Each number is 128 + 32 x the weight over the matrix's rms, rounded and kept within 0 to 255. Layers, rows and columns count from 0. Numbers have three digits each.

# layer 5 MLP down (transposed), 768x192, rms 0.0768, rows 340-412, columns 0-95
095074109158139153116150120123110102136132104089150139119099105143117155116149170121126141113075119131136166125163143100094121144093129094100144127133143100080179091147159140083128113148123096142137113107184171129145149116095116130154152156119152105107138162061132092107169131123160178136
124149112115148144137147111118136069160114152160094101094080114124174116081162153100135186127118086148106146130139163088072118132097133151132062152181080132143113131088128095151127190166108161072122133148094150148139128077146133147074107171193091084143154083180176134131106128108099058111
112174103151150157190153100129110151145125103104136170133095092147108140167122168026119098092105104195180135096129122199130113083143151104110131127130115142119140102123201118155161194077131196095103084156213111135172135160145080141141174150150213095151157125138137120124158115134065080130
099117126171142140113129177076116125173095143120142144151132135093102102162158097147127168084159125162130133111083138060122072130073107155145143174116109142101173061146141138135031159117152113099123211078108099112145159111107169115174115131128168092113146086113082164127126126093171161096
112107148140094105104068086163117157112127137111010110118172063093098067114120142102082129186180150113120120130152184103108104121158127127104134133162127141162110123107139117156188136200128104146132173117110142132093088141101159105085101140152133176128106156166176153085126102161113130151
139121144110129143117126129108134101148123109144149162200103124160156148145117150116149098127174114106149133103134076133085150159104163132079165122127081138092141079182139071120134136135110120121082111144183144128093092122107101096083130140171114108112142147129127154141122150090135111137
165109131115075114163115079096163161120126139152116136146161079167112128135113103083199098117163129104109151112201133130086166143146148114107140143130092152103099151130124100091162114078134118199125077098128160069125104154098097141130140106088212090176102182102151092153121099065159109112
191076142145130136187128091197142133131079119109132159150106118167114122165134179127109152162080162192101086132137152100168135090213114138086109184078134130103101132109129124121068162172195091100107069080132124176084139161185123164179173123096169137107157096105147156131167182160146098155
135079135137120149118140100119061085119097064145128129152159118132101120111123117180144154185116198123139125129146108145156145114113083121135167102113119124126121181139094136141202129107115152160149149142178151126135122074165159160135164124141141147100093134102137135180223140123180142146
122103176134142122200157101139138131133144115119124143117144147159151124104101096114070137123017156155121100090117096168104066133156095099084153091119136111157176096070140060077110118127095090078121082116153146133162101073105096129132184101100101091118106095111125131091131114150066116122
127169141128092124201115168105108097088114135099158097126178164173119114136101111178121131090139120166094168115104120154140117101143117111117129167080116169076154132145127139112129057082155105154119112109134121108147171116104134082145080101072085083117138165170153111164086108105088096135
152132122087127159137105174132122107163126115138088160193192097121131139126113165111134128198157161139119130082100085097114145161144102101127102155084135147108139131170093158121121128140122098149231103136109079109111145139118121138151193112153142202120084168093103196110126091125155149124
132208120182171107123087150125168124139159152084136142142096120155133140138121129112132136121140092098150132171088188175182167070200102142145114042149129115157109134144171083100168168099125094126140143114086117145106144151173165141052121131163127108102056087164168169168143172129120125108
112131149148115116136135044116140102113165169110172082089107161157187093074080164108156142036105187098166087124067140147096153173131160128082138143080108150150137116138206154195150151148102161128108149120073107136118103175101126144126108156104173094169123106153107117139131155144125132193
085184155087155139128159177151148112137104152181126188113125135174064118137163131151175113166185180100157185111106149165112177130108135112200121126157114127105132127112172169106139174169113124155118163060116081127105129121184091128093144113135108119126085089131146154110107103152124150140
145157138133129155114168178140145142122134164142110118143130176032095177137061153125153093141105164098164112149145076145153150105119175139150079183152191190103078075062105130062136129135112120095147156097125121056158116149073233106129119109108138171103095124128186121171178162111126098171
135157120157164139116126154116148124156120111096133141116165150169097153144154150104132104144180153140113086135124139175100119083085142190147139095123123131120179118154122107117122177145143128166121149143152133159155091139115097189092151122153126129136129116117145111128116129110070110149
173117119088136136152117107154127170085116134147124101100114124202124101098172145090141107108107173118178122082076153192213102047102114137151142068115117151075177084160070152068094122109097128117147192064136085181096069188108120159125115163152168182147138134142092135182089148115168076087
126071140149122143152183118119158100016100197173116108187159084130094172093168148128099121154073086174136078130093094093117132107120150125139104110118161110192147078117096122085081109160109130098208179109149114130113042093108103130132112111132111198136175133170159102077157174106153118116
148114088136125139109069134076150114176155099203094119134173107119095137142130104164136104153144099098102119109145116123169122111119152127091104135126150152146140131100098183093112086131164120152164153137130147124100108133138157075146105111083096166114169141154084128099146177092126106164
118127133156107098091119127164147132122112149145086135102099101175080132145115098121061103117096089120155098105161120150142148090080098135180131116103125156135128120142112144116187135142142169190187150121088083152132097104118203168096084139112077093079157138121145115202136083162191125066
134163095067090125106139098169139121111125138060149147114137124136074120168137103109197152129102116180129173118147081159087131141146126153043193160130140106171135192083106090153120182166145144141152123140128155100205079132124056109180081072157112094127108157099126145199097085139123160126
148142125167163119145113112128158160080169201153154157119149132146147096113121132123189111124168110148119122166110152169152126096136119126152176131123117112137145121098104144091099170198165099134134096099135177137134159073134125123148146126115158058052170146088172105155077114137098141126
160146121114028115161153114133117117072077078151060092077154106118105107094147112100122094098034184136136127140101141108137167137093124119102102133111146187106185126089101126123164146083148145099154123154136174101131122185204162186071112055129152132073124107191142139130135134105135118162
152080152130123153140142175141135128109113139152025145147181158127159071096181117146153120168121174069104149128137103123088142156142165118182108185140169131193164036163133095111158171109136126148186153142096088204130071128101098097116160192143088149101143182089194143126127111152110124100
127109155121184132145112137166168107161207121071175116161165149078139090157124157107098123114097141062169093083125146156131118156110092114132172128088071098115180108128182123102101125088150080108151166119096134209115133128099147164117130079148129146144112095137061175117129067169168164133
124133157081134138135110109123125110127113133144120150161145135147097150113124082109104128073151170158178149139131125073154198078077181141158137123102125088152128137150114141114127170130163119085163165162128160111108124175114066109126115094155129159182076124155112119105088113126118077129
099099164174131116150164147099127187178108153182128175110165118123099112135145130116071075149139057141149160094107166123134090124181153163087115145134082075144113115118095127164050140127106108150150149096108142130132120148181158113178158117159118177095101198110144167131125129132160140107
145133167113134117151114108143136107114132090160122109138064119118122106117138154156074139153192094140143115170159127066119117126103082135144131125188154108153132148106106189134128114145145142134148194089173167098071111125125159132081090143114152116142094139153060215088155096147128114164
147084137117083161170184154197115144142088155171139089137147115131135106098138118139104143131141096188149135090121117120105127154184155091143222123082097147104121146151145184037115122107101136175126151136136095136192135136170093069174100130166176128074155195128146144110140115153110106110
132157151140109142239104152130130143144138144120138108140187121121107143129160110179132107141133143140144070176114149171150158132140087172137069138111160111127111114125074144157155171143112138101147130127115132136112159129130151133117153075042119156050130187181113196073109106140120020092
151057148068082135135104140127090133111143077146116163129152081129140128138071150149124114104115136092114126103140125209146141120087146073176146133117155119142115156107145199088124127167057102105140126182119116161099142162190105096131148108107086066129106117122170121164046093155140167117
147115130119060142166076120138104191076103105126127120137079143089126143127065156171148033148089116193090125157142117065119138163155121130084147168130116075149126153104090158209094122092134110111146121084145133174097135116157129072097103111108171159115102156120162135131113161171128125208
086126124121188162194172124124177085110193164149174129150139168179192137125134179103108166083120145097135141147091145107153118167117137160108134114205138168121099152061108096150102080154092122121097143134153140100152146122141140109142145115173075111160133171071153164093133170132129091126
089117170162141181155053067102164127145117111045114119064165032083206081103136152159121136121145170101119104143155187167130100132064186143103121153140087146123090090128120066157138134088186127070099182117168190171120185124109147096124058170082166235164099134117185151132075157206122176142
130165135118150163112156078140079112136125114135093152158128073128155147151147143163079159137128154155095085173148165101075082160097142148068087124073159133140170036170114133107140152201100148115132125092074106131105188159139091130141145120087155111118178080197190163078136107109166121113
109170120101116143142152164107076137121152143111120094092156094152108122135142144138123127107142112103182124122114147104134145101129122129095142098138109112104121128155152136122157134134113146188107175169098124087159093116101104133135091127116111092122209127090133161113105106092184139103
073129129158109137179159133148150170146099111143153157162128123126185145121094112150148156107123090120202117182183079168117108175069167072122096112130092216067126140187121164170047137170169127099143076144145166142123162068091075141083101127088131084103077106139101126131097119103016102088
103070150120147084125116181139138107134154070158104168118141095123117119137170130103047117150171132085112139135119099134110098121193129154111107133147147153130128092098140057156117230141123054044087144120092125133155111104124069116063075164075110152164159131134141092135117112165120128210
144111104168208126120073124143134136172182111071088103103098087109120113118144097167038166135109105177123079131114107110084107108122131115153115132133186092169110116084148152121143112125115125115145131152119119147091128110152104120167137175127157121129157137164103101074159122173103107112
125124120095118156047139115124128151113144122121103067107112158192129106135166096124155069104123080138147136143124161116100163080135129098092143143094123091193156154114119109138141128126126108111109144099111108126166176135164047131114219153130164110090062115114137153106070136195158159129
125143156159174146064141080154114150104174089142144108153095135097125088117127116058147129113088090074126136186159167103085150125087148058037131117124218143144078152067146128164166154139061136131203159159109128053131124158108155084086101201125147178170078103106106189154186152099104113180
138165141099122091167093140156146139111100092151114116191120163143099122079175120129151143129155089090115088083174128115142120189084070106172119115150117102104104135133129097127126111163111143107173109153045138129160121145109131117174111150086123085110144087086094136130092091160113080150
094135166138152130152134163186086122158106123145115182155127091137181176131125083077161125100167085105143127091128108123168125184114094163162075118149187198092128140182110105157117070120160083098147124148120109148130162131083136112087105128121110075169145115157138121158120165060127145123
129116195075086144105112107118183206151123138109139118115131103135139073114110147122115161067146135117128194191102161166081057132095068105113111189138160150132084157126099130166080146140083128121107107173159167102150174214093089136170164169104090054146080113157117109100095122152136121143
157139112134155101135127119084149132120116140139117087168187134123123138134132162094203075174103136184118098113150121187070133123086153161078161121083148157169120147076073141144078143104198103120095117170179077093196122141111114133168131086096142097122142168159082089194108100117119121172
139125138118118138202152120136167099101170078144110168145189147109181062193138161150171192111153107152115064132081130149141134132127113143142158129119144097131148092139106110155072106133086131159148024103148114158112103123109088103137113111093163113143145073131082131141075145184131108093
144145152053138152168063083102096132116161117100105120100112099091126092130081132090146108116190102150088108043161129123138144145128072094126167129113141152145108091119101123137158116118139138154074132111170124143110178131119117126154143131083183136145083121085074123183098161178138136101
130138191138144114142123179062158140122123145093151133146155171104132138131102144165160075095141106173159106160079155181145114104140145155063171104130190085122122124174099111169060085077091092148084089121138133078144117141115095178132173139152145120112097164121119163151105117165086181162
118138147084159137159102166157155169130180123122127095097113170109150139082105121148073113126160089096112131138154197140158106133137106104160165150157110109113126071107067184147075111137142118157085116150130123093098194144140058148108138078147157067116131130084145150107145129125145175104
163051145180124154145110115184155103136087133129145203117148106115158121101106102111134134093194111153073090159173100134104158125084118077117153107124126082129176126165097129137155097100097166165098117157113122075140126116009147126161110136079176149183099146164144115110155156105154145199
162125144160135128121120155146127152158095074171087115105083122157135138119136057151131143132144157108124104133111137119126119124132138119228130115059141102136142151121083174057113091090175083123143129052142163150096090157131082102130096143096134121098116152178094179103120121172161164197
099119142150181105113115137146131192112134200123156095121128122129111122123089089127149123130099147152120144162142179109121149136117157193109159160098117140115107131093096138095101141155121095172116152083140086131162122083185121155138168161191158101100115111138103159141161149179119155161
178089131163164095078158105172180159105124131140178077089113119149085126084128115117067122186155125188072129192051097142157119153148134164149138067093147100169101107142160197160211127151051096199175142077176171140087195169192137160159043147131101055152113089104121065105164074171096111126
102134127146148182088151094116153163108181136159153174137228171135147148159070127087162096136128128075157118101132055185121158107105072155096100104110105140127147174139121126098137107100200124163159072160197141109104078125119179194130168142095174174171122116133137120174060105105160169129
182094155150045157185080069131134144109114140125108190171143115092154141116083145181109160100115145147084137159098111180160152106107089192119188118097089137122149076127191144107161110092117090128100126093192087140124093129131102138142154150123119163105171096087100173143116135182131090221
086123115178086116083104112124113139117145123092156135120184106087112100151151113121043086172202193139113098153158159164087209098149092136152061101095105120122070075074159142125131115113163109128107190161118180128125141045137051144081156129113164167170043170136150128130200084082171106062
105129143132154118209144122128174116105105119162112154107144163197167106147124104207110162117117123158138101152053143116127112157155118144125138115137172086124219111084151120109142143103084110114129104120180139191155113127134122079173142123127172161145112090059168075134174163171141118079
093107097072146096194152187161120129092173160151087138131118164145090101187165142130109127109112116125177126154162126129113156148139106180065131123119069125147107152122122081105093071189150082143136127140065120142164148105150126153119189149143115113091134165135152142116146124151117082096
121118095155143174151175116086111144129133079107115180184131131134119135164100127091093148136158109105128132082018087151083059100186120152113106158090078093106149070090162103121183187123089202114094096163108158142137091138100130145120197176137164096099085073107103083184120147063141116118
115087163135116104159096139112128142116115110171143156164075110156179124160166133150202133101071134137046138134137131161114142140118088123196150097080116126113141126131113148094102163147133134189055150134064159121059147081147165053144119132106107152165156075149094144147146150191113118142
119161092160125106174151110131144168164134085147119120133119099107095107139105074144181100084091084164096134093138129124120122181152161120129167120132139171169114064091132118118168099117117154188072139144173110146131108127094115139164118114133166126121066199123121155161104143136134165128
124152113130127101154181147179116086123131125130102154174154141205080147147066165135104040163118102093127139140129120084103173153090135114077117071168132105118130090090173161109099106193172156088054094159125124153100113088159110177145161051163117117159101125067186143121149172117190100104
148149093122072114117101140111158179113141084164120118106105144069119124135101101105128175137185158091107134128113130145051114073121136122115130092145085169120095158102133120106080123199065158142107123112118156105076138065114118101157161176112174154156171136110075134141152161139176147086
130150164124093117148151176127196102136124088164132096128109149110143147161087132167127100163197150146149084123153116164163147206127128099168157131163104108139164126166135159076122126160152125141127088107131091115150142082076147113187166113081118094107160141139144138082108102135157079135
131176133094108126125158136114136143169159086096087111132149082143158101179100096088148120168100134068076110111121137117087146122139175170113137108193099146107120064146106111182134147107133137172137153186141101119124102115112174137092109133107116107032110091085148128129151111101173118108
141089171110129115154096169124070112127149175118166108158101068139085126111131149184096137049117101169147128124101126074092148126135122115122118103116082173116129079048109157149127175173115152056167169140077077157079100097109146143167163179144122142157125148161076048163148141100140130156
098136078102119156192124162116104102128149145079171074177078140114115140163109109103100105114112175115144096093118142185129147104111154169079146115122128130127089140128172094144153103157127119124103169156129133165128178127122146141131144128159232109139127125108077083166115191156156122175
119136115074185111145155113127114167101108074083114095103132177129164116130131161124141084079108140132122080132105123131094171126099123150119103101113082138182136096122120157158119145106168118153136145107138137092138106161180074076108150139158143140174125132130119136123148168148107140083
107125107133140130157144138095095083118137087141139161107085147104088103191132148146140109157175114107116138156185162125120177094159178116115157068194134152127131114100127074173160092072192164127104140138142119170130146115167052102185193143161127135075142123159160113171096114088116160148
090121146144180099189115170050126109108165126128113150085126153109125144174135173168131127142075155134109190131116157146149126087139075174093140133134148155157072166157108123137120143104122196145133122171139125198103212095126114172060104121112108083140110125127076176136093116184123167116
145159117156133177129174084141173125146130091099089080100151157144143114138109133138140165134144131070139163117134177123120098183116142176153162115099056134125161129174133187119081107129147190112071126085118083112193130174093134143111124125144168158179171121121118196135161135121115141140
130098152123111148133117093176107147162135049140093136086217140099053064154170183162095063067153192105112140151094157126119165138138155130113108110144101138115145125092124127101180179078175089153125111096179105174105140183143166134112086153059171163105156132122201094160088094170157131145
# layer 5 MLP up, 768x192, rms 0.0792, rows 341-412, columns 0-95
106098165171124120110169155110135112200141082124180168104074072141154097134167163168163146135113087085105150098132056071154145145179083111090116117177135125137176155113054101106179118136003133180183116120103117160109123171135110123155092093160156098116078185107164157116142143164122091123
136088113121164132075147062133093113138138135129125160190088108121123138058132079107121109097132156213093101166132122127202106104108092137081078104187127104196104170121086113066158108199129122120113140126099142041059113147138151137135114115069135139077083138121178126132100185104137102105
106134142152074120100098121072134124129164100099120148115103142083219172111132129178123183113153110179111102096147100096077116138153119077155127092196049143123107183112080139101148066183123093157114136170163167094096144117118101146079166085130063102130103164178143145153128175193121125152
147118101147148108143145168106161117104130122098153181127098159116114119163127151124168195132091090109151140172117135147130115116120064122109124118124136152066108085194146134119122099146101179118168086121119160127156153171103098134110153092104181158098095114167175140145089101162150108096
137131152121143108119100112158098156149147090112136133104077110078097181080118133087177132117115087118146155144204069076158104175143105143162099167098157119141110151125135131124145073142137211106133113147169093074136162133204156142094107096115136154103128142117099109104132119113156112090
057094122178173133159154129038152109161169151160159127124169071147123119071102157163110192163066089120093142137085176120115109119088161099129118142086171176103164152133212141183139084164093163119168195113165142128144078116079205181116159092166184108159111058153110142041097119106127164131
092097109175228075063151199126072126145161093099113092119175141088154162094161146157136109053191060147142192143089125136162192103078135126142133121109134206134210110156086165182173107110152189116177143157083094131158159120090115104132121132121057187166130136121119141121075151137111123166
097139095133173152112092104117156162115142122095103143111165089147156103083116144075132090113074103124090081146117160082148136131148139166156081089091090126093149122137208129103130095139075128170093142149156184118082141177084122123172078119150100111108059130125172125107062155150148190147
159088076165130107100066155127149109156191132092161129071138148095111109121097151115123130147102107145166103124082117113157133172116098124139117105107074131072112133109121114143062099226161149126140165127130121091159168147089156156048100081145084119107144136161150144151092104145118164119
112097131114166097044091138104090156167135087104104128134100097121114081089186118132156157111163163150152150174080137064153103139140109191135142114175061144142147169166144122132161090174120179145152101190084106096076087073164147184128123074152086160079044162159134112143076144140168148131
101115117219128153144079120101156050106111151114126159102125135083112083090090187167130089097048113159202174112115167132102107063104166125118146052105201106173144188110133135130109174108142179114127130119071167102137163130158148148146138157175150140171095124156150175193144136145117151128
157122132163151149099170141121144123147117115131145136070091146083116104121094132133118128160151160114108144127101122166128190071141117104121134174154150129091102154053153071141171138175067188120190120089110153176125154182158183091109100170144127092158091085149137136197124154157127155151
122113100088134131117104186139057116141168093112154112115090112123181043109078139154148092180130112145146074161155141088161156155139136048178062107158104121070123141153143139092235105163150141081164154114131127106166114185137112198138060111137113128136166111183110052116093191159162191094
105101168134153127149121120116082066210147125102151093110191147104163137128125094170157124085095104207120058134162089076140141077110078047172135153141108155156182162136211110126096111112145095158143178062085119104101127152115122192158132131137145147104087087111133165146159070119174119199
081099103120145090067125142147154107100118075096141138160099104133128117092147141156165069200134146150092128161112165113167115154167123165112112172120055087150128189095134072143131146076183143136128116080143168094109197069202117144202157163087062135161079115074133112038083145159145165089
142113120114094123147166083157145137169081148141181125176153126097120127164118096143145140160115108118122155112181112124164096135168117106189112130093040157148114124126177096182129117115089149059165132112123135132135120128121171139083131134087113131138128136137134094086097124167145146060
089135152095088101121091111109118123107121089096213138105166110125150081110179128070147107108141190176107137121133138128133105132141058192121142149114151119129176128107137154118163146178157108178112120171092213131147068129139119126142135146137095159160164092179149090151184116084137128112
079086080147144089166091143131085144205152178098108123116157141086084106112099148111125127089115123115120107132115134079113143133154078149147106119081108164125138112117139182190210137130077124082129114094137145084096081065176189083096135108091095164169124120103138124078097060104124157158
154077136130149084151069130023141146093141125130125146116151140073161096153148143213093117141110116126134149126122127113182102091092105159135131150115164128157129134144089152124076103077136176124137139065134176084060194138172111108145062140042132110127104099169154093119141101112175072105
134112121129208138172137153116158055084152129132142135049154175110139100122148169119147135158114097111115135189154139175107119174159116091092111063133054115088114138134183121141109123147044148107142118116122076119137127165133112105130070107132096171207122124123124134106132162119098102084
102098100181099113158091170064077136152149129140091139129191118113125180131183142121141101123123102153137156101147169123199084095135121090118081123076158123131156181173113118234151151194065148150169115126150117125151107082114164130085117191087148161185110117161143129066125182104154146146
112101170148071141071109144124086124165121070116139173103132128132114097111123117123142151093159109172135124086107152109137181164087089189128114155053115186111125178120156150135138086179048149102172136055153163137109098168158195138196093094102099115114138065181145128074147121125111144132
150139123116147115140151113089176075134119127105125149152154106151138184108138083141061101072103144134209174148092146115158085119137169094182106122078138181181152136152109159119171084136077143152095105100083188123151132153108139129187068078081147182123106092164137167087096165114139118166
114113106168209150111155100098181112070180064066121131150108186162161107098095134209161097086104141186075133181146135148155169183152126039101193072161136156129075112153114108106116057114072097189133142088115153114143090113094134155175083100115149179179099119147146140127167079163094138110
085112178202087152130141151115114122133166098129175103186123145131188144107134104170122134090161110147090166204156115117137116096135115054104098125105159149143087170148140112161173095086153093121164134132139139107123077157145146132116100145053077105124132046156149175119104146101157075137
126071140126164099127101113146073142152123126133154105146091190114125125140077140169118096106162076125071104125194146128133157131112103160067172086140117155132156107084138151111085066162138095138077160083123213090137118138137150139104053117151145173137117139162095124053145103136164149176
145095092164083129075128146106137110135157098079135159162082108109130173085120141107119186181159114172162095166145158132117117130102059124131117110093069195154126205083092176123136097121157126125099116138089111125138193118137136170101119144183094126098100174131145066147148160167200148106
126118111143072079125146075095127088114155173116145104144128104162151154136119165095165076080151138177225158100185106103139100156114108089099188077131121084150152158097198105123182130109144113149153154157151176097153144133175075144188099104111173124124109170152114146121112120133163126126
118118167149209149144080119123106145195165113129151157178092123143134142105169118189126155150153087098174186100094044189098087088092047132088116113139140148141187171093161131200133067135141109160155095117132074140145149067109118156090111120100191140142102083114159077161133094141155119084
073111164165101147105206070084111103154118158113141149146173164140134164104119058124107091101136131105163140124114110123146142114072105085135114130110125118134080139161124095123159093112184082136101158180083125097125114219155224168138109126087180155188103048194134149116121104084158103106
150141106148135051152147114160091053071179131093162135159097158054108155141142143126106114109105146143124166094111107162182113092091088105122128120188164138147149112106110115166220098136177114147126071107071115076088113057109170153201160184120128147145166190131156136123065121175141131105
097127161134112115179149172071155091140130092074098113123145171121151145112092119098150192073135115118144136174128128098118131126105139075126156126099187147137095131152103145104117113124131203173126148176093119147179113087076161097149119101149070096164120095196128132117070106154090087110
114126150094123114150174143145144114114163097100132171124116175112095069104113154141156149135150104125114134130206098094103046119133145118166124147121144171147144133133140126068121168116085166113186119081101066127061154152112198125175098144116137138093122125059156122174083159107164173157
100121118232140134049158217142158135125171154119181168148114104077111088107149169116155154090103146150159128106106146113146157163076166157097139117080135141080133103167143137194080153166107202116192135052100123103114172098106122144177099092115121114112106132181179139112083144127146133145
034085150123099113078135123079129193122115100077068117134079216102126079139078125141107081179106141121101177147095105145147134202131092128098129102171115116113127130173103145229190123136100104150140106180194132119092127108103163168108126100128090083125089074150122100064106134112149113082
126113121160144123096103092139163118139135115139142174158121115108103077118190147134092108182135166109088126114171110142119135176123125118109108146156156137129179148131114154138132113120131092081152109085099134111133136107133119119116102160137121120124089080162148110112135122151130080073
132090131098132083061115106081172114120111153102089127155146117059100167096127091127084110123151216200089107108168216084171060101156132095061146122104123114134196098138121061109116124193121144071146126068123077136142106125130119104121150183118092161109054119144227070146149126107178105167
132136119099131081129165175110131126078178109083187114130095151124197087111155181127139145101131120204148154158165077087099144109145091148142125070160115148144084158168134140174153105161117137200102121110171101122122046088162136157109110148212099128160134129094136131142100166131104168137
099127086125164102126126107064199119107141095146183126120133128109089052083120129194087141130150120131195173161123132060126139151109123190147108126149143132122159124169080179115145124150061142115190183113169138095184185160192105116112130093100139116159138114143167116116131080135197146129
135126080187144107169131127130210156128108106105167132091116134143155106139091190092151141201128107152135163103132100067170088103098168147134123081137127103130164116079147135098111091169150113174123124175125078146147126137136150175164096131152158147131072160158129164114156101170155182181
116098100107133116090196125094117136095110071119145142157108097066092136147115120145144052122127157108113119105134127140129149180093163156125080113140106186149130117027147084117212124079107185157156120133138169158116084109050142127145144076095163177154142121171168124125089141118127113138
120140146161156125133080114123086134113153127109164135142115145087168070122120110046129133163110079132117157138099030188108152090131085160162144084165094142101095123122182117102117135186148187140076136119113163060126173094103134158132166146132113109161122128188148110142155124128150209171
094113103099189096214163118058147156140168161125165152093138100160127116143185199118178135131089137111123137116151072085086053179122162118160150098137110137103159137149126133119115155136126119107132148131126136118128060093111171178160070175133047174133160172135136102070115091138101106134
097095094097082075114165155108156096150127090091088123130145083135139127092144173179133142137173072130098097220079149159078096158165111173178104122102137088116119165048162139130168051090106162082155179138158135173124079184186117114131126165114123114123151098135113142151110082172105172109
103079151126111111075142193131104139117180074117113171136103180125168155105144141139119158131125123138091110119193131092209137131103156138121088108112101101133147077093161122156160151145074126136164152131135145107170087099154121153172078115145117085136114088196104124105122127146169114093
129109155144152101134119120137163061137136071113120136185144137139125117074147088174038113178144096190143097115134138149101173142132128159106099132136151132104133137086152116116103112152118078119203085107139167138169161100142155146142120094107132165119109115135127152105180160116122190124
113068165141078069093131137140144129119197153130158110143116088124158136114173150138147174116081125124084091115145116124196127102127120107165137125150070125139137108077112114165166087147131196105181123135118144073105143156135113137133080069128083168119103158076124172130082155142102107170
108127127133167146172176132083118113191154077102164151136154164142135148110188190145131173156047126150152153166122185144131158126120115191144116069109132116118163137072133141124142096166114135202150162137104163089135052140098160102134140188120175119131069122082199194160104171097096150183
089098122114116148121140166106087103166116068056112090133091147100184148134139188094137163103140105139118099143122104137189087110111107098166114137133048187133168130074178206131139119155078119150113140138146144136089176123139106154166104107108156145141124099111140150110148074125177151161
127102085075152088195179201154094121212157093096156162061157175066179151117132173137128066115118140127178143146102124041141113157132101129174042114210126141146113121125160069090091130099116161163222181139178146126151150123109167120097145139138172089157156173115202101102055097118133138174
097121087168131131165132148100120128116148135111150141131118147131195122154160130156113145172101117136091125176157088103134099147082147197076100103150115147066133099150112161159097131132127159116088091152116155126094156069133151158112122134150179129185081074142138140126105161107136195114
121104155157086130105126113123103102122157070127158144116146128152168181080170101167118148105100132155154078166140111154163123134136100135098082111138101143069154106126140131129162096143111128107197179183114191054195126145156152115163109121116149200129167154123145135128111145125109125140
133084185084163125187075159108078134131166128091135100083177133151104089107144154100170142061167175141171101140168135122149057086217175095074060103091105148205164102089121134118096103138111170122117130126161082119103131061132115127147119126088079149134085170086099095084094133118128171176
130075133150125096095087117079092117144111097126134101122111110125146101087106125108135187132123120156125132133102159110118155206121143020086131097079088129078156116049090175176112144089111087093106190130089172133112147175123093130157101151116106165085100118142192095166078118181163140141
086087118162149101095156149105117138089132133110108174096134147145122164135121120152128177100127081197117163115142125138189155118131083141140156082129160141090142154137093126156121148114081147121085112135123120081118092063168120086188112121100109169116061114156112116151122138164158117070
124073108165106090109109187142082104137157100116100166104092079152145126102132155233090133180096070136175174065136120119138130159069162075119123097143133124157128119092036167138136078148124084183097122158166130113157133135091183131101151128125101121139152118153170132126068218150184118106
068106139096193137172144130143136105128149132131097111086153109135122146090137132161144171132107153156125143105117067110090140125080114068153141184169119132123144192116131187105147125183119154093114131148074133109093134134084100147152138102149101094159121133211105113113183167128171124138
170092148107104134160168149145108095094132034088117168085142111105175116101083127087111167134076130121134176205163161114136140081110042160127069135142137130172140146126094136129149102131122141106095130088147109098092128079118139128084122126133126206141138178049135147140128137094081131155
148107130136104100203093127159151104145126108131163129130111136091081075126151113162172100133142110104151127138149131155171128163162194144107116131110151124106108119169172155046109166172171082132144177144140099167098105171134150150094068126070090143187131059175115127127140109130122153086
069123118102133122121146156059173159145132140086117185165126128087093155130169109167150077128106138105183129179105088084136129167136093124071078149155172126172204133177097113146132102137081127090108196118096075127133138089108132171123118140137198120153073111092185080127125076097138163110
132084120141158115100126128076107152177161124132119126174088153142156136117158159098086152121096131081158111099135161177146110133114152103093136131166125127133147110120157127125071120170157101111140171141113143125109125156131121146123099111110102145176099110107167139152153130145075136169
133113098158121131105128108138141148123155124123046143140119119145154188146102111156150098101118143085135109143190158089126035135087118126146133163134138173173115187126120166143164138115120153089122170107235132096137211055106181096132050160089119172118130103128114135090096116104121157147
141112136139178106151141108117081147142174144095180122166124147170073135100200151177090116138096115165132147167137121138163105173103138098141144057156091107128151092102076122145161056060156104135093098171085188161123136132095157092118110124136142153170086173165137101171098143173120213154
099106114120168106155115109095106088172146106102168155081094120113090086158124169140115099102103136167112142151161113127082108160134144156117137116182131092138169110114206136094164135122085117131137110100105128122138174148166118147099071138160110168214035114159155091128133060146119174118
126122153113129094103158114116166133115144146096192144174154174133129186152126107134147106153095159158159132154210163125096150153135041092162174095108088089125099160110158073139160107146121130157109126163098168128164114105127129149153095185143165128194098155090160081108102112163086121126
109075109149175102140129158165128095093138070116136153079067158081107135130121085144142150149150088179167102141145110150227087133108085165075147153138135145148092173158186110125143190110129116074131061163093120078149104090126191145184111114143105158134144163145101108093087087091111131131
143126181135104093120192109109157206119127095103144118113122143105162111108203139118124150172169112162149117154121107070171091157131068150160134149156117111131121108178098135112153132161131109128179161113131136077062110118143147150087111120071106118117139134163144100127134139145186140144
144132129156185133151124133157133098139110141115090137111102109086062127140127173171141161105134132148163141092100163114156153101111112111144103129114145141157118131146082105115089151163143153128206147177157089130099128070164177139150149143123128131147099124073196154139110147088173133106
182089158168117103142140154098140131197147142126151104161164131128173169112164084140092167154095179136121115123140126164144117181162146113117097111034143094183112156110127142137130142119084159151177133109138183132114106137147165069105067113082118083151092127082092190096096115137134101128
134126160143119103098078157151129135156158158099164140144190175128093078096155122094149139101118096116101115144123093094170074134134166142116129148129105103062137100162155131135126069124055134065162141167126111077172152142103155151098121126116074117115120085135179102137135094093112170115
106131156118120069068113175082113109126114122094172155129125110144146122100125083181079068113116108101141053098190142153162113088051181134068127113149186159166122110102104106144197145104094152169138102158129122108181139139164133094165151110133133143147070189161170125173053140132125121131
031102133088077119173119151027135097120137173113103113137122108143119119076127162169130103175158116114172129206108115079198066118142159104198076138129154112090078169062107131154101141118141051106124134142159104091108132169176132178150059194053125096135099079139132154130118150099152133187